Weights of a small GPT-style language model, trained from scratch on English Wikipedia.
Size: 3 heads of 128 (1 for keys and values), MLP 1024 squared ReLU.
Architecture: RMSNorm before each block, rotary positions, no biases in attention or MLP, untied embeddings, normalized queries and keys, capped logits.
Training: a variant of Adam for these matrices, 10094 steps.
Each number is 500 + 50 x the weight over its row's rms, rounded and kept within 0 to 999. Layers, rows and columns count from 0. Numbers have three digits each. The size before them is the row's rms in percent of the matrix's.

# layer 3 MLP up, 1024x256, rms 0.0716, rows 659-713, columns 0-127
100:562501610482473521546486531511507547485487572513483463493587588532494467516544523577547527558541494480489476555535513456494437504467420510552506506430474492534492450446566588472556575513539514483556529544461535538556515459560498564500477592484474640528438436440477529539430490519466401499505611405453472538458478565596468510493524425570453489485449513518554449483536533603508494481410
105:470475527468457462513454462500538509566474528579492420545607486469412411530475475484421563594592500510448540465505541631518522545539470568446480476413565486459594552451515548434494530644430531536561543504510548460484493567517505596490507530500464563502401538563516499560536436596588415497478521484482500548479531483423607495573612434471540538515484466413560402456485514503547490493465
093:432517545487535525534478478440460458529565511455560477558421451505534467489552444471429520448504483540539534516513581503524567497474510533512536422536474552505413513573459528413536483520518508513496517482561467453502365478460561406485499451494563411498592460487529466538545546522466461532430533527584561496490408517410490489479603455541564533516420460569555442491424532525527448453413
108:534485466463574516534477529523524524454487525470515598510436483472493449516496432422498591400454385564463543539459429443552503587612559418481422419494557497522456435441536436459524458566520468511528550475387401507523544476441467413496504488462535503493605537538467474409443471566503440510541505422497500563548449566511583495555500486518507584476444510513530500575496446470527518477454
091:458509479446539489541446569468428495530508520514497514386600441550455519584591535473510505429400429512477561534531479556517616551535392550483439462478431361518544562462547476491541470463494492497524546506457476544575500452466489459511466555526410550559459432520444453508515413568596415486439588415560431554540381531449492540457472413531502477567476512492529440511548476526501502631469
098:375554508526429455578464526512558511494397514482473517544534506494500516536396553517438564548512487506571491501519447462494567559525479526539442512507544503451473403546506512544492518611585502564587554476452583523473482478459566567506479561541492572392548529496428455432519507467393535569524492347590478521543451554542500462418551507506438457510392562498533339498494392529451507512441
098:450516545481464466514492535457542545484492472489509556503446514469505440464534588507450520387495412597534546480503507513433456623482471533461496571467501505529469552502576487402594518499489507434516489558494407580559542574519435490475504403526465581531589523393506463463533445390579495570571514533483469488530511507483514452577460520444535538509477496473553442506450455441512526421518
048:515486591480490499560495496482550509511512537553525569486513557379456427454425440479504614550453461581469538545473495536459528515477546549441442492488485481489489480589501492545568408543539474487471533487401551473449574413557608495496597416454528505515560478483497485512456456540506502595539513443588449461405518514436562481428477493506571480491475570536652458556529384566403491504464
097:580520535530476550494456569487533518586552533498489619437532478474463541489571475453388589569477429517542468519355583523482485514406469429375513584494446537572553486576511483576494468502544418564485510556447437506458453573487527492415487411411504478432521452482502495513489493574515433542552534475466448526462470529473529517479460502503410536521496510513525479464482455518459478529523
106:524521511439460480508528528442487471580417500491495539524450453507431529532458490442547467572486541521563441527537415406403529501481497612479560512459532475505510431509527533488537539538508490461483539458565465525551532492534546507515540416488581507499525561436563393422462504416534505567549506450555479374496484429503553501585562494456551541445519664434552455517537465443454462450457
089:376411484495534460510467495535493466541500556517515461468442451483527514482458596461511513414482473491370519608504553527539593513526441577496461436525621520492506552442568507476533524469536510498383506575407459568485415512472519426413465557503560473395538472545522540562443572438565503469491522495457421400496543517539527496521537460510468480526490530509506412482649533558530554520426
132:483448534487524514566418524530517540547492441512555483511532530373496399472455614552506553505511447462497540538460533550444509560460417599450570485417526491537571521528544485536572538540478469519462455433515511460635519494493578573489487567529509501542536547531538488437483461522576439470453582519517446536473484552533539525480544465522462583433468520392542458488509442407440519518560
093:500510513505511535472578457494520561575513528510530562499568521466463473492458515465461452488508531475550480449601612536401496562399527566464502433513544472554497442524521481533468493579522542478486478489449592538622514550544627590440507487460523496553630544462500547507422467473446387525567426593504573498422558470439567459374481445471483402519444589480523432442535408548513526596418
101:527501547430561430527508487455471530446445411438490482538475513461541525382519532422503531477465474481479503410458496473448504558453468575406473478443598477558457464434418487475627448437499448518387620559553422469603443518425488574418521462532597489528472608385407518470422564453594512509503572487506526437498444461426581421450483525465604550487438479471563500458497512422432525533537
092:542472533438535478501532541483527533503497444494548584521507473518484537530401467437448474482513526509488447523459498587439543534480547600497516509384477430499520452448588371468610560519581538465396429500475512434485425441560589567395499504560437479445529530401569383505448442527475481474553520427458513537482501607528572418421498547415542474517443411452509522473479411462455485520550
096:587540573442530503529511548569467563550405454507442471473484540484467524558542601482510629515602517577448456492510499545437532418512485440489539529501504466470504487443446552497465545560562528491591531407491513552525565518492575548583483461568590524520525484427526578551498497508533517531528574492560324455487484513533522520545538412521580444540614461519533502462497436588534495548358
148:467566556509428480573442576485518522437492397607532540593543496449523431499553474600472545476450506517474528568394527570522493434513506535454545559417434469591514510486481452525502535511492462561475475454495438512503541465382514568413433511492523560539506584507512512471514545474545460512435459553523438556519537500542531384507539416545515566538474472452523580456521370547521571563547
107:571481564442556519544443489472502569454396505501434483423566537439468554479445515570544566507510417533518553456585432537486534419539445475450434478419525535492505531489514546620549590514562441518566507511524459523483474482430474561549487460380455480497501471496515549541466465481511491584537564564570507559499501583538541537490520480445504560466532587475527461524548535490476600395379
101:598521565540585607581453475487522484508465424402591463458567496457477502539461552586494592502530454596401502509408362505523521490439482440487384558502494417524409493508465402448519476514497489494485524484479413529511577408549454519592527531604577493525458554400552459495542425551518571469488521494457478434572456493452460507523475542522564522429524540434536471468531529489496541490482
102:517515563476493479562542473442547468475503446524514520434566544482451506451486526449532525505644479514442475483472513485493548497515439543471442403423572618534518543529526397516497476469543469487396386540480534565386442471519442427455594450601559509428492457484570505553548428498618421539503567506542453482463509494504479480506455454423497485572552514532543534443538463601348452475483
108:445511520410476449593496511517459562539505439537416449504503534517500530520435468526491483527460506463505500557595495459446557499477555440524431534530492499502529491486519517487504505473567667461501557430575480507481544507463465558571474385450485558489593538532463515476388518576463504508518545465521497388390447535370488469502514408506570496582556446569538504571585480518454536483428
102:499566564413477429572523519588470505498430567615498524532450460471452539406439539475513567556498498468601413435556498484557481559517451547461447454437603464514425535483546516495530558542517491449490516533472556503461536495517480484463469591546668525568517498562504577456470484528561533520487557480565514454541490482474480507454567490452470435490487594431550524590627508583489447528570
096:528459495518526503532568519499536560572581509545531469492557494498451502473435364472465646433530478458434450501502480470517520444497511382520521509473569585506389532454572529581537584488575520513494487523606539509593513465453585599407539463645508497454515547491507430515450450442462515525482475457441610495491581497483492501463459422556464511562598514547522483436574456519469496534508
104:510477495465466506539460535490515463526526546539490469436532499439495538489539481557371543561490477485551540500517522510442490554530447551533473412539464435520541533553546578531469531479574533456556494583617584425564522504517470495405512435530569559523535475450534455530505509489457535471498483507469620411502534456510494528525343502501616544505563479468538366546569494516464548494469
088:448482513473506371478464521509517496579439530427443406521478490489528541513487506486520464486500460492517464496583559591387490479463481615479418436524432491434473563477487479471521481441502605477486458551376459520547458485418474458453505509473564566443505572487526463484471467517454431620468532515558469502399478483387499515431515584557645456477543494501526416507478475509423515617415
096:568526444510434464552523542446508564480463550586470519466433495465450481618493538436458574480533379430507520509505409512474468541590489532477539414459531507555491493461588516677493502464510501492409529489413494535439455436528559573488534487405549594479516531457503530524457560503487455473512514524597461519501431517555543534506552509500467502540357520386508381485477506453382463414526
104:541508537469477547510443418477546533465533567512426505450474428550499446558525494541535510489502466513432429511426483547449513456516441447534537556371427524491471493512475472573463498451514517451449500493569581505493453373516576460483500410515436482534529419470501549528492455475445488493484521363541576558516464520516479415403501462526414525537555608476523446569547412556371465475564
101:479494498544557435588492439450474458462480438519502445422460537540395509604444576504520471477461574528461419519481526495472538561543467501458490475451578431460455407532540500516510434447552581437574617416500418554472473527494401516466526478487532536417506515546525606459410504406544526483504522518543470515502436561445498437524553445573567444626507525459565414517445413432476540531451
094:494461489510538550606539530450549537491558504446559517555477578440506478572412540522432556545423413529508472619455497483494542437361455489585453538533493452501582503418440428473437460575459527472475488496474489525530497555579456435461545472559510460516544558477518463594516496447581512508497516467519480543511459496513521489489620517555530501487528475537524479626471490493488483486502
101:530417561453549426553447507549513581536461504507549543486529563441451498511468454541459519463579476504483505512527555523460568504541499549473562482543477596473428494504452513483654562414485530502503439452456420530450367452517547503539499460519537576485482513317499564540593512427473434587630523460461385553418537479433423461546517459539574401493464499418510481520428479497522525480532
099:536450523495556547507401457414498583569497507411581531535486504491525440478551424505539460523561493551565568544516433475537528496495578438448465453570549476529518502541368479490494502479535499540492500455524579544435504482532569422427517459483506491440499537529441483518522455450559546629521519496452369494448483454451504538492549472392508521517599357445542544511509507538524461436523
149:466525590478428448605514570459521566498453460614596555546530524440499480493557421579460586507449471533525508528368469534521490482507523540447554489426454446612509472528527470547574542528482454527527479469493438527491580458421581565404452527452546543460534540494496515525511466503507466550477489493511425507451518582487559377525569423518507514590493504476521492519514417520484549567531
105:409476581447599512587535550465593559506558511437487429502428576461521449538428556512450472489521557557487508455491492546586480473528469537519477459443506455508475614482523528552563582497516538516470623543514439546586531458535523591527562480541457618509559518543515545420475466545534479489465485438521530477479548556537467356470608457607468445496625615573561480475550519511483506463474
095:538378492467541534502498443488474536486406545618541472437583430462544509606516527413560554489454494594472454506414565556467529548506515526550585518514482464537398600405458505524495423510477494478555545580467471476585510542417478466413562538514512502511514471447499525551567519536518483529517502477561503554397476618502408532436535549543489445468480516533509463584502461482533539449470
103:595498509500528485508479419493501471421438547479461458537444443518545494498485530504510554556583399514418487467483497420524617556547530484525528610505576518526418412442542539513476630571550499454429587443471535503547465521521501448504520558477485512505450545415403544474466502552475441470471568510463444503541497514488502493467413393477406605451524551347524517526502470477465515357496
102:551546498456481490508381473583478577485507477564515511436589499462495511476542428588453520520522489527468519466497556519359527455440515495537476493530508529483444405389487500533537422465576470501514492531514613546541463525548510448544579434508452492454541429386523527386481497426453526461548504517533429556448461440559517564514477426585479483425566484495544509546594316518523523480549
097:585509481491538509517575493451459621551523499580477572448422586517471552529386559565481532429602526514484650438462516488493539543435509536492579492496513603465564437566467451599500444515511522420474539508482542555459444464427534465558498565625467523482519518432525480510516548489473402556498581490433545494557471583491565510577536465441534470554456473549524492528454470521482479403514
109:530425627496587425523503511419446440516448462530540519500488499445424559505553424561576523464600476425488517473526512504583464589523369494536482556503447512579478464515494498512530614535471533458549553456341522540449528513490544557445494525463476493486530487506524609557491463502512449503452481422544403529545422481544473489451410503514393559432502541456544518516545468539475498592470
106:577508519588458595495386571468452570414455588575484589497504432474508522521519456475588523535531434443514553407550541451448534485396486537486470466476487528505555424532488504453609415528584489471497538493468501539505511516644559610478624411460539538492462476487561498468523475461548483540510606500470481480536490546516508553487469489466495486646585456511515508555580513570535562581531
104:497533573346390571519525533392512487565475479531508533547488509436456394418479513502530533515530537541553469554550425509482577491522553479527524582498495491595493388575527430554516577445510538525583535484428414412496488488491534474563477406475561536555569558536410511435560503471491515501500466480543523557546511532526502452525514434509480566509566466548520530558555484635530516507571
099:429417471505512442511549493433488461501521568600466440555498493483456559481506416479452578497483505499524431469530477556518595529488454493501503461451609531526545505575625394537477606592501553593471511503549524518510476468510519558431509526480457483562494442563527420572478446494594376472445546485539465507494543600546553505496585487485562569597473563570546493453495518558479490521487
099:449586576480451522496495479495474618533517564541568497633529457584535464419490442552494491435444500525521444467548443512510443542459440592348478490466615494513514517428545527501524518463511473456559475466522458457505512465482510475505460518474560478533560456376494548470499499582463534581420560498460478455503589529588508556499560474372479574507488498475554512558516498595385516503467
097:482476556454530484494464395599562504527489501483413536541558417416485425412520468414462511470538446524526513555531393463445602482570534578590484454541476488529446552467500529510516605514508473509535465437490625449489537539465415494563534393491474584497462446464502537540515556464476469551514509494540420420487476482469548491423418514392454470478464512476554396539558489419419605571511
088:554531502509522550577558466556542479428476475555529479434486490476491527509433462495459512548554499609481603576470450450512517537514482587535460450445487443505519554587546482506473533521510540521447578529465426498420465567539575435456552468609441484527492541523487544465555522456510451546475491502444584531595491476525553454520458452552520487422577589491502550550471456459537618464492
104:473451555447520480550535483494487560621548471605520436448540487479540415481470443536499528420458390449507457554453462433519529447461535434433452403506510516616550397489479406503553534434602502560414447433378557534497563496516449548544543509460458502490589523452458449529573473548565533486517521378501514571483596522570417491442502469516573501469532458497532505498529503478561544541402
100:477452567406463545525491431519519557537536489429504508494493523530453363492454431547520525572421499481465484521499611584434461526460499527434528388464544517591413574422480441477588524522502548399521555424544607451547425519555575516486553434443540505471540543503485464547566510484516385532687455439533538623459453555528424522482469527521464424475386345469515532496562467514489486518524
098:502588480480538502557455525439412477566481470608556597541471572484481571529515538429472557570498487499549548463354530470479519502439521523513420615525493523526470459449395567504580457527458489475558473421456490444459529515522495588492468503439556457547525450435555458563363403462490423580530506501551510455524576537443388554453523460439537574520469499438523522536490504428409507502464
104:416514553495542412507463468487526532553478523585535553501525525507568448566437484539507538541492486518455472491515379500525616613445462458440538594460520517490413460517422534406592556486496470515454515492479560572575562489488492538472546618554505497514431543506476460444473478520371490481561479473566498495407545489511464407574456471553506476416487667469565436475569511608462485525507
105:512452476436541412510481482572517568427511559488490502597531570557513447501457496417521552540410478498495427617450410506461519472598548483496512574410478525462465568413602594445613494454592516515484591536493439449533478568441490520554540413647514542495431459427537549397483462525448495523595505534498421549455496509469458519433505472514523528478543509487544415521539484541405572503575
099:682496469443582531499510459482500512533533451504482453504544497505460432497418430493443480512510506443459493456546434454523532445528555466467490459427485539565457492569467567490521484532536554540423556472435446493529545499516532543521634517452574510566504464492468388446452533496469487568504538402521524472478582596504455452512559561518615432561591524459515429563543484497492501566465
100:489492503394453439486595550483488609580466545534541467443412458485445462580477455463520537393533480599571474659437516603488557521483444589443518542439528579501534519520543461490533517504525507517450514452487505509467567392525556587481475563589524450493514498478596437537504537527488488493568510503563538528476557483443452516403453461404473452459517597557540441481479521556538507464437
105:506578507457561545543507424488550510480527490456506478464492474465549499574377456428498534520429380452446517609512417571435562520517533539539425578539472524567381405539502589574564442557489526525555460521484524470467500476492510469529503501394606507546592590458397475503411473468526501480478509551560478570477452523437505512478559496471579581581525455533567447557494505436535493468447
092:470457509469505545531468449457487397521466506544607523540390531575502403483450482531505539566571533368541452504449548512503547499431411519525515533496364468474549487519443466468495479566511518520573441454456439541532602523554418423511501400531563525574440510340535520568495447460488540552538489494485364570429562488488434431437564563444524391497535475498521472477463462471526524495508
100:478536478520491569510438607462421492548529511496457475434541511523504521471488576476584552479527499436544399465471603533448544556532379514546453440502561442530607408555468487611517534523495514449522541465476560474450552474495512473450558462457536622505532516505540488541480508534458450477478490418528465395472517589510526547426612486612434524541557499418515551584570433584529549549484
105:566462481530534507517558569473482465510489525472541557498546524437517397491450512486478517554460468559428582532513482418535590462432514493485463374505572447508513424496485592523554502531639506422458448472460546590527516568450439468524477529477445443443530501431407493523479548486476497618501519418395501489507567541547466464492417490506611411515618494491493459521513481443491539542452
# layer 3 MLP down (transposed), 1024x256, rms 0.0656, rows 659-712, columns 0-127
100:483529520609475491521538607573534489504491561553463469561568556488502421507534534530423522556505380460632515492485416451393602481538540479546552536553550533526499399500565608462618500439528536528576542531495479545482490487566544531412529508534429513550438542550563583543505434484533544612495485475496484619519480499483455506479487515531505503557489581580474453495503632478475468502458
105:548510416572544524464429498514446549447565499487445485528553468492435546470486523429514508509538463521447570482535453436470511466483463460396506578476468568493519523468512546529476441583530548492526569394544529431443477479474573525522523473430433565515461515563416483665469598565565576514460592539583488580446576583440423447576548515469581461418491525495537479454501552465555570446478
098:479481438558460513508526440410570525423515419455481549511482443592477466491550476492561505444478514538418365508541598432474468582451462355438530452506386458587523451588506471588522556512442484451481464469548443531446504490513542526462561506539502492510438469413500429483544536532564432536560623508562489503529526414439473470484513388474583464499458462440455509465493522477594472447459
106:578515478523477537371437525453454533506459501502424418528432391565458531594477494421480478505549518483497461509566455469559480452609552491502464371461479583496490469454488505448469483583534447548492520514500443531483487477566430475487344490540424582493578605569458503411499590557478480524526455487571571485439529408527448560416437472514505488542420431552438520624518448422469565559494
091:527551467547493594470539536453470487502441421517513440487574494511575465517553529482520466461532552472500442560480545439502541470521461477545534463529447493531418491476447551600570476503466512444546397523504511477474463384467466491527514465558427512570510485507501503461491463492533450520519482625572493507580577487444434559477409435559545488535571526441356426432412550442489497482536
097:444561473489497549409517592455598487502479514507469433485552481467482405518540451489462483539474491574480507552640443478479514532537498463562502490560458587534460515498478530590494434535553425553472450545392582427427494509490476456490479561439425473487429482422550450587514602495534517490557563477558466537505504486513441470426467423488436473445468537501427545474524455532452592540491
100:584569495476454473482473448469639529414394472473510496474497476506448443531546469453539401413591446484532500475557452498504412500532567497428465526570486488599480468463536446551395492579417595506441542473495437485566542470568521546523490493405499597503549419444480485452524456495490463491532463501557487546514548536528470407588437487517526447543587587578518520511565511537372445453541
036:448446456615533519574457474487503496403488511494501436490487560579495470532485454448483487455564427477488506488509515444490499525461431479505450520476502573490554528508472457616442589468484509492586504453465430453506525533590536508485534414503527500562490467459533596422480500538529469514549488523524511463514532464407383526460430388522528435549487543449504565500506503448489548453426
101:506511519472474456573605467504525467488521474482442532551484503523563572578514436629524575442445502425482437586573498520530570456493508485447551456544529449456488451489501536544555610575489517462610472576505438535398462517499537526497507499457503481548511483459402479419492443552526492516584544441465452626518535426412506468525477484553539443453477542544492477492520465359427442523526
106:438541487444510529450473512576475581487547456478493470561499564505577543473496557483447459589462561465534410543398538493611519520534484546556423563558443445457511507465545506509485556457562600536463435524485392570557489464415501419519524567509523509497478507433467548485503400391609543487465498493495505450503487520504507593527543483426482581469567422492423468506558514511567459527464
087:509445515539530483515501548523476430432517538457446452513454514545517495383461471441541462414511417528522464476468540546516540523513361587555503434532531545515532516405486548499502547426440491526499474511521460508451333498443417522564528495471498449464543514502502467521513449412509491439564375505422449498611458415492510546486543414468462528494587541572418460550500509563492486500494
119:541633498467496433519547447519579559410564542589486459541546458498509420553514576597548573434502489495551491561409536518519379472500486515527594403535443514620520505475495477523462497484432435593488485472435486501422474515416512573510422482505503552475540475473497558484459488491509518455497521564512489360523480552451461464575512576515428528529525544591402512414472449431554458579597
090:542507616481455508591411448535508451467546462530453534544522462454519471498499494491586506380394532541403529370427571576580462477446508403482564475529473486415575516505506532509511487511535496490494492523514518617494491538560567587430500532530430438508461442468432460455485567582474408504506478439488606534470458482457501531540479456496518499524576505510519484513478481528597548557466
105:458411476510432515457524448525556569473498466527565483445469463554437422508527452473560454547491409502484460391487506485525530582471419480524611572478463535487424485436543454494493426474464551551434507535481485441526579508413504407545564518573488427541482509507520530435584520511485507437602490618453478417536527495414516476603458577505427645440583494479467499474601540442538563484503
095:499462512461513526494470502467532484506507486513497488520495499448514496484553483485550496493458567499498538462505503498501500540477507448512521484475520519477490512520493469432512483556493507560497483487498485471490499471437482559474450526507460540427549553519483510468475465477436554542560478494478464456526513496512496482515500463543564474504485549460238527471561461494508568510491
093:490524485535500491555550619454504522479475505510496498449503475464481560528552557446506503499502498482397531472470398490528502516535419550533509469498518431445442593525421531495481483494448529524489475494435487483587502482480454581461523448483516574486499500419513516470474473469482426422579522559473506453480493479469635436565492452472477442514522575544359449486448553509444507481484
127:482522485483527494534467576485524552508508507500544485561510471497518556526549531551483561474432438488494505528509531475520518475480543524456587483541508482532504434466514512559484564585446515532513474520531466490479460538448516524413395584456564491529544477468471532521520493488530494496526479493434440512471487536465528449520508576424520455510426476462181496505482533436483501539502
106:442467520459497480472463543466561485528468603489433528443536435362527477507426563463539543531482533543453591482434530488602460465533616532546566500505546564529530473495524582512443413520470429482473454568458551477433496595513531505473457469483541497352510534421462380481540409484554447548500435583564550534569515520466441494532487545403405510472499530491523477449572533503571579468488
102:451527501461535556473557482497540559455436504434561517493515515552565540542505602552467546554479565542447504510383540486518522559477511564424457558617541494503504542465430496452495531433448524510438498499559520484466536462517499553413352442464495462502437553523481431579482474469509471567587480549527533450489533451453543468588496562522451539482391537467545615496424497416515499539399
098:520590449587516490575562526470453457541566527557463471503456487518533414491565543499546441535516510480454478442470474491542447570519505523473501556495465475587468496489438502580510474425445513499494528409511478478519514527420529446524442462413539531578434533441450478465552555401543540413497634497553435495508608447465450542528459401478397452521557549568417456454497516545439538531516
107:540529503478434472580500457490643459521518552546487537568488521442534428589424504500474471507463478463553472480489489535509506517518576508555416415530471487442421464548540537503448526496533541530465455447511540520516541522534428453541467526380601433538540477461542510454497635536457468474380432555450477514557440454426440569442512512599462462422528417572559424503559422493532479597485
104:417553462486563456467569531534453519572371527424506478566369399466572523460467420514515485480518479436605411481499408490536471466474571470387479575440574470478476590551559491485431496507464377485552583430509534521493476360426546541496479531511558473464476530525479522445515515504555541540470472517478569541528491458470521481593483486441444506525570608491467452528494500602478474489549
098:531485437487475529438541511529477606514581442462501475557559443450457463419532501524545548446566517591423514493497484451506459490460504508477503539474476552509536505586472534467441521427463541505461500472559481521529395441479505522582463448510455593493594516563471402576500472475453596511544490541450609584476485472551485495545473478461534563593495444630527511548480510537552460581482
108:552566530471386507466427544510423485472474426470547477512521464448514552499460640431476491476572589569524560461589408435576469464574495485485444552538534536546461517545562495540539476500513506498540527506527511496487434503525441552435491503460439502493490431577483528447506491451575522502440471548528579429530431436435603519530525538588542559515474438567542528446402532513512471535410
090:509545531489614491532472433550435507554532610506491548607497528543439500467510429494442538426476456528460513452528487524509507515479548601492493553548488471551572513534532459543555480444495401474491472499488520524471640489464546463472480540514590489461473458486481427429579481447467547479470524496525551540518588366484521530451490593527471542534513526591489563511460559486417520473506
099:471551595522483452579471493567603523488473491520523507498533495493473437427564495543495515476541521494471552540423572522454429574471523468453497473489519518568477531478513478495457578527535486531500577517513482584550586474464493436465501504496524533535542466423580432512488482483489497510485502496558466465518482507488498486552498503508441527531491476443104452466522469510484461480555
100:605528481476413521469459404496481539522400481464418456446504495511533530442549522492567430525474567545553501461479492521548530501426463416511567474533577499472580488428442462586450486503572473491433468459529551484465393376443472517536422451508430487499454441523548439443506486395367608367475507512515452464475461461571451480588508464461502565612473469491440528551580511504572529559516
103:487526475596498347501504496508536451436464497539478591449443568523576619376470532590522501526447500513481431521551454420504537584524548517562479494466468666493470504416535471426512430575485404512488526502423383565516386349435465582586417496500443486488510497401484524472496465522477486584458444522523525452447486499487516499501473475516536500518445434564415451465519398477548486505438
097:462539442572527614511471532479457503540423483435497536514661436508456493521534528563411507480504523447467430461458497561488550403446461465538545516517524570497520390476598474562536564494472510481519586562535553418492479599561491488514522504536460429555486605448575422566522450507449459591535514586512486500434511546460462363525499455458543493517487488537559553524501561490497563445406
093:481450507453533500598538498524597421525502513450505506428556451492514437441444553510529532523489572465535579507549436410480554487434517453503488511569620543577565492478541491541505565418445424572544481545494453558473487518507540570616522522489471489524426507475478422536478618428445469502451565449452574494463581512445521479478521503593448561444468490528461471525469467407499513509524
103:441541526498494435440474400462651542512568500445517472485464402552494477503553495559482453457521466546514379497511504484489417434426573550477501482530427509577545465509503439478465515488582436599369580549500555527459484508452484461501557484555355439501528551508469487574530492488532486504531468473458488562468462466471525575550572522479474534381502456454480561490547546452505534465438
172:490447458540575554492540464488492483500498551473432443454476523507555482521467521478486516480550475424455457484564484423449464524545495507546431494477520527413524517505519573500434513456518504455521502489460537437484553574573510480577575470530517472440468473520573489459516483509541527489500519441518557523502547528476478612522522532537484478482541476473170475462524527556492447433471
106:523535434535532525589623509495412479475543472574490426580506391553503451550505419530474480541472458525538485507505410453532504478535521518522525389522516439548495572518518532436573497415528443541613532452518500575534522475514511665478441477536453467518646539477450492422555484586497495464431514473434523526482395512526521472514463469537484434479474571602578472502467483476515494554387
094:534525495490456496446601497434479493385513478448468415574516469511563515563522562509503604460450566487532464488446479466552532471526444478510559493473505513509444436502524481463494473486419464533408549574562494416579451474531491528411576509433472457592506413525537539526416641487492548522554587536465469477461554544517489475497536492476465446492421522504485580461521391558445443460494
102:514464401526505472562507495518499545523528514539491487525554542561536473545403457492550549624568466552423488543548511478479535482380421479525559539425494508490575524525570501451472562534665454476477492554507577482440481485423411526566515431496598519403525552440546452436459573552438490414463476460554552472523501427424464473429516550477444491588452490555541553454553496397509506389440
105:583438512544532472565489545459480492491464553492463489519466453625411476444410424484517422487464490506515503411557404477413472477464558530556513547528476442466477531414555504553469431561486505498585549525453440524483574530528526478471560476507546401414506501559498563524455466535431435510508517428476579469523449535563477514459554503430495485539470485431602531541596551538501512474533
094:441361470439617478561555536598496500481541436543454456486430512567478498550443478471455495546531546493526482472462555535503505469531371511511510438588475578475446480467596508453446515479613478494462432510493546562559450485520547423520480515563447523517493479453593404496466532522474449509481352543522471487545495457470600471551506487454485551488517449444429505492433557493518444494540
107:519483483442477439530429593567434535486393567497577510590566531523514531413516483536527534592517461475444494501443570534512545504556579483518514541455482470457480546526498478430481462515437446410428523531422419520519395465510557531598591479584409469500486526403448464566495460547563502486476364535547426504507488400508499440533490556510504578452507475493457484456533483551478507447457
104:545574523475538402452471481453446381556479512501488517541509443521556519463487522506501558456541533456517541507511518518549471452351483559532548475514477529428501481377463482433529515366497499537432583520492471456507542581504537525448529474489474502484482513487459545458446498543576428481444479428523450441485492578446609520463436527414424469466544421468556486492497462504504526452517
105:517481473458482468468539534463495474525481470468381404501500561465467317437493512545468535551515455482565515558526474458604565565531436543436455452470504506524538482530529427453474546492580531441506482494530423557499423458463524593558508530463438436546494478529438459526482578480501584478491480515430553538559586497490459482460509548461608551519600481560493441503538561539463584459625
097:463508501389441551498589439533452442574592405539446469503508526512547511513472435541532482499569480393512549596572540455453506480508508602415560533518539454442490491543573439465464493536454540518443504482404424380514504542466443513525494499506467611583596529544471413427422569483563524530517532572504466537436574492537494479543506502544474516440532560572421489481400562500445365511552
104:530595477564508459471508427500543495495542465384583527552522443480512446513502477472511452454537529537584474444568494608535481465542615526530404429599469538481523504435523416435494483515510470471538475474543609471432456537437462487489502503552561472551539495517475468471387547542521398500402455566490530474434564527510553504527550491412590412562437526419492554604527580466561527510465
100:486562520409507465523462427430400470585466399471518528464504477562449533428465451577546620542478507422551407510437534611516547422449532564549535480503552624503459507504568474494463516494476495491477449434530475465488500486415577497490520531447548451445499473504450584507543445531441510480528510534494586490446506591488550432530442544544532449565512469581549468530457446484503481477473
087:478474442433484473470427536488529453428535525489477414466476480604444597472534515476417585493600499585502470488552424435473547505471529538556506490413481525453482478357481496544488495432599575547471538545539492531396499517511489425438436496480456519492520599521465622506616485524499452564465375521537517506408412401540494558507461581493542555399524490564432540523540515488496512491464
107:478477485528448514466488444560487600446572453495464438629589557498486442480470441517518459506484524460550447491480544469570475447581588489405534464673415528524364485516461506478600506480552626525483455488518473500450429490590520483466504535507535514537520436517449442537473495462498509513579406561559524535558589555508495517544466586435624485457508379472479606533494527460614519487463
103:397582462531528495470497473481559531475551520398517517474450611558433517512487407560451493531571544481502432502419597570539446540561531522437502506513471504552481562528441533462468540507471418453523473441531501487564516507447572535476494543553511548587531439456531411558488452403497493470593466528546654575401460516520492575451406483490518509443509428556517547460491523582500436476513
099:415529483492423496555495459473449511493534526517565499490492536575466566431521538475510460587540594458571435443370560450451415444394461471462554535588511544422508527479486459498488405458453502508436423481476448505494528531521576590540526494571580438548583466587536525517482483456542555547499437631518485410517544505520489421465427480437567609484468438513459540485482463453513522478531
106:517487481496507542576518512460537544496435511532507458583536460515503529513535610462494568529479467506534431436547531532453504446535461503463473486488615463411477395484465420445495481522492547443458545454533579596514483512513522510454490452462480415524562509500503534492542438587520463552435522484535540534438618448524430508486511583553561448610591525477493515471575480616537494528565
106:503601443460510509551493411545466519446556612540433375499449548544576501550435512545435548477542523527615495558537452498433459504526487549399496517547488411393450559471426617488476542470517491589453549519565493597580561430543561511463494552556599467526449522495464385446465501471482504444511540501555450501522395453501542525551437627545425547365486507494480468487443388555419489487465
096:581462426437522539437460469551443529450407470535456609531458456451583421518477439514496495463480473496443519494494463533559520482483470473554498483540476479450499484517469432499490487473503486509567470540457417470542563535486582520467548470521507485470469430550555425425511405579519434461537464549497513475384554508373448486541506542526593522447425593456389629496497489433516451566489
103:532505438507445422445559594415398628608552468488479450513446518531433533573431520448526534470517560490561500415484506521586449455502478560460482546506562493454433547500488472454513528545468482496507502507492518495539597544541514443567450606525535517500584580547485438491480546548391516514538501527530501456605491398396462578434448466441464464503511480523450491521411558546535475414442
106:547528567525414532398498352449481453513514463553532536428519669545540479525496538435581550500451497460578461518481516398444497380467367644586497523431315588504494542563554505553515444483493511603581485538495467415455443528469516551476452575491534409575514481531480512383465529453464519459583451475523516387435517516571544459510541535517461485562469465596518533453474513451532510444457
092:464513507495513555534476482441471471459572496453569516598501525516479518493484518497536480505616481478515425455488512447461477472399462536578534496537486531558553491479436517438512402586485491507552494543558442548555542596578497477415483455512543479541444480433478414512514412411544539559550414547541411508614557490558498505417463575472473501509524466561445486448444506475469460462565
096:501571463560513461344468511473404428486539532471441578437547442476448488490480574561529477447484504425463519435414545534592434495548475483513413462492503431482532529432464549501470502523433529539429499415522475535519493499447438390482519494447504516519445547522436498462523432499449516519420487601470570474397454453530516505463488515530508521420600434447480595517538540528409474441511